{"n_layer": 21, "d_model": 128, "n_head": 4, "n_kv_head": 4, "head_dim": 32, "d_mlp": 512, "vocab_size": 8192, "activation": "tanh_gelu", "norm": "layernorm", "norm_place": "pre", "norm_eps": 1e-05, "positions": "learned", "qk_norm": false, "attn_scale": 0.177, "bias": "all", "tie_embeddings": false, "parallel_block": false, "init": "normal", "init_std_qkv": 0.0549, "init_std_o": 0.0681, "init_std_up": 0.0785, "init_std_down": 0.0785, "optimizer": "soap_variant", "lr": 0.0082, "weight_decay": 0.0, "lr_head": 0.00912, "grad_clip": 0.5, "warmup_steps": 200, "schedule": "wsd", "decay_fraction": 1.0, "decay_shape": "linear", "final_lr_fraction": 0.0, "batch_tokens": 65536, "seq_len": 256, "doc_mask": true, "train_tokens": 278500000, "steps": 4250, "dataset": "wikipedia_en"}
Each number is 128 + 32 x the weight over its row's rms, rounded and kept within 0 to 255. Layers, rows and columns count from 0. Numbers have three digits each. The size before them is the row's rms in percent of the matrix's.

# layer 8 MLP down, 128x512, rms 0.078, rows 109-127, columns 384-511
101:215132093097085151139178119100091072090154130132128098085133144173131187077112156110091147150098104114067100116114141145111120114117149089120091200156144128113095162150171040146114139053138173079138108083128133152152159088117115110133045083134103157118135169134098108108160107134143128136163143114147104113184161084099134124099120108131080126114168145126145139126109139109155107125123
096:100130158132085124074089109086133106102145124107112077084128130158122153099162117137110195131121171174077058093140167152136154159043144112163111083082113197111105106121143117131155121111105174125128116151162151126194122107113123110082062126076120135160148103098084158088077102079163078091065128147148078101128163094152102103099131141098057205087106122168145163119128177099126174145143
108:138084123115196140125065118085128112095135101114115124181178139106087152130085084142077089163171100120127068072099146151166132126151132111139101121126169109110194144030125172141153153077135099144074130162188066108164112105123130174139103109149083095108127179164136123169144170124106123157203115000142120116121111170105127138051084156123098168114097174093150160171124119133137152127112
093:090117173050160128159195111099152110135066127104090145147111105157179145142104118133135117099159055219139139132176112058096129154162154197149153095103122125156072073150067131136133098118185192103100159169116104088159101114170146184134171169104138087096096139165141137130135187113146158132137164143189129186116110151077157105138136146109063031155140093104056136124098143088153079111141
102:108145158102146149147122119060105120099096148118148154110136108161134200113116123135114100104167129127068132098097136017120161068126133076103120205215123110117125199151141070089073119096141159076170172099113111135145197125152162160108147120097138108075130125110117137169138146084121133111134131148127131148087168138113107115084097123115140099150123067138092124115119136111148138101153
104:176131177155103140103095064098084137083136148132139089132153119153129121097123103110115155109142138138071095161125107191153147152129135124144150086137114170126184117137103185105133152114150076132097142101133157093152106167119149120128133115125118131113145130139141122114090136096112155089152108174166097137134131179104192089120050147106187157156107010128096119078086130074196116145207
094:033128101094097166182155193074131093119129152164171154135135099155166130114112154125113062200134109099115149102105115122125159149120178134139123055142086077128137127169156107108124130118085113034135110070152152155151154112104121111153067130112148130134168156124056139141082173132078117157057108125138160179169040088093109154099136098169129056123078142162130121120171101132120153181126
109:141115121083168140090081124126160148173116121146166111173117092064112112157161110116125149114166134105099188185115157112099117115090169106166136160150096138174138103151112129118144104138107134103175133114160142158195126113119169148121089178127131130102058143131151154106216195154080129143105052166131098096105126141035180102136138128124110181142155202125146166073054106168179167133081
106:089098115147168151154127160145139182158152101142135081134150100102082156137128153130171155117177094125138156110140140161146127105140118226116116159108129123164143110147112169171142108078084127154121089140118125125138116180098100139125091194131184191155121118130108101064081118153073105111105106131126139087123152036137149134046159175168133149127097130128103097127148072190123130156107
095:127123198162135147132154154117105126183103117125166150121166075105081198155124151094112185092153111187179136136126196084143155117089111144055151095156076158091117105145089145147130129087098104177159125122135198087144106156071120163148137082134119110175126137084122168071088146184104106074128095145128107135129103107106135112079152116107088150105116148074094134183085147158153124091097
096:093127177114150135134122165115121129151111170100129124147131114146183175123151144108087115052146112140117122171135144071131050199116144115120111187130140140141157102114119108200194152061165101130161090109162143090125071162128160125119123120155138134123116161091163083121157130137138141054093121116055169148173132135177108126138042121130119155130182127158146111113103189136186103109149
091:116113168122138144105153108071159094158137141127107139155115117160090127135130130155096153126146155054131134104119129146110124106137164116130103152156105158165198154123187123137164118122137142109140078103101129142133111175187138082104104118158170112112076113138128161114131109156133167120104190106082077133083120136095165123201133160150114150134118159054140065174117149129126137103173
095:125096157128182107082162112137105124083104146106142150114132152158179086144143119157088084065133107082137113156156083150118131127147107156105071119156172121126098126173174094162160082122128087120159215136134065097068091102159118165093182148127144126115181131164118222118213161173095175113103150066137125095152087140117119155156127117129030053121120128129115117097099119143107108148106
101:189091105132146144099102165131131116124178140157189116101114146139174078109127121126095121146124148033077103148221151123123101136112111099099145091132135098128133079176120141110117147121078148144128070141157113110111111164117171156113098101163137109154113096113144104159099124083151119144150180105166148060181123062099144093102110139087112069096143082116088116133095089124117134086141
102:046138147119091063158121174083134147130140131144107142160122141161113114080134117102118089148188118120129145136102101178096139113131094138142184123124114065119155143137131143138089111153133110034157196133152143139137148136165131111136118142063136123112125155184127136136173118104113102150130114148139082217091150178211040110118079183169145103123153064071096134084055108153137139228205
100:118121134187071156165110131146119138126137154119124027074045123114110146083125187148110103078086125160131134144181154171096128112143149135127088132107114153134124166127213131103087138126128120121119117128129180121145168167079110120093112103098170119125134114129109173130107149139104104072083151097098118167119128118158161129124078090122074167142065134080178124144150082175120094147113
098:115126156145155143137102095175108118141129118174115158088155129118144093087140146144127175089168116079185101150129157112086090141115118172141110084110122099079157132137152162149134210141098106101075154170146109147159136098111108159110098180073134131119128012106097124123079162133161111135163128126092169166130110093116099139164094143157128193126157170133162124089169150158119159096138
103:157116010085204128101123135126183070110142162099133111111152181142099172164082100132157032116153114121150142106162142136154141141116079052096130156071092129107174145096117193182086200121127110149083158152129157170092166207085125120150142134118079143094102088137124033126145134149135158130155099150125126093105113148223151113157085117144127133161157181141078164091191172077076120166143
100:130117085133151124133135157132133151133116121154168133157106157143124171215145131143098111158145180140170117139121104080119144125112163114083103157184113174130148121105116120190106088120183124142115209154197133187152023152133144165103122136151145153113127170113124135146140129104132086158163163131149148161119113117117098130144122103140221093127184179141124153099161058131172100116090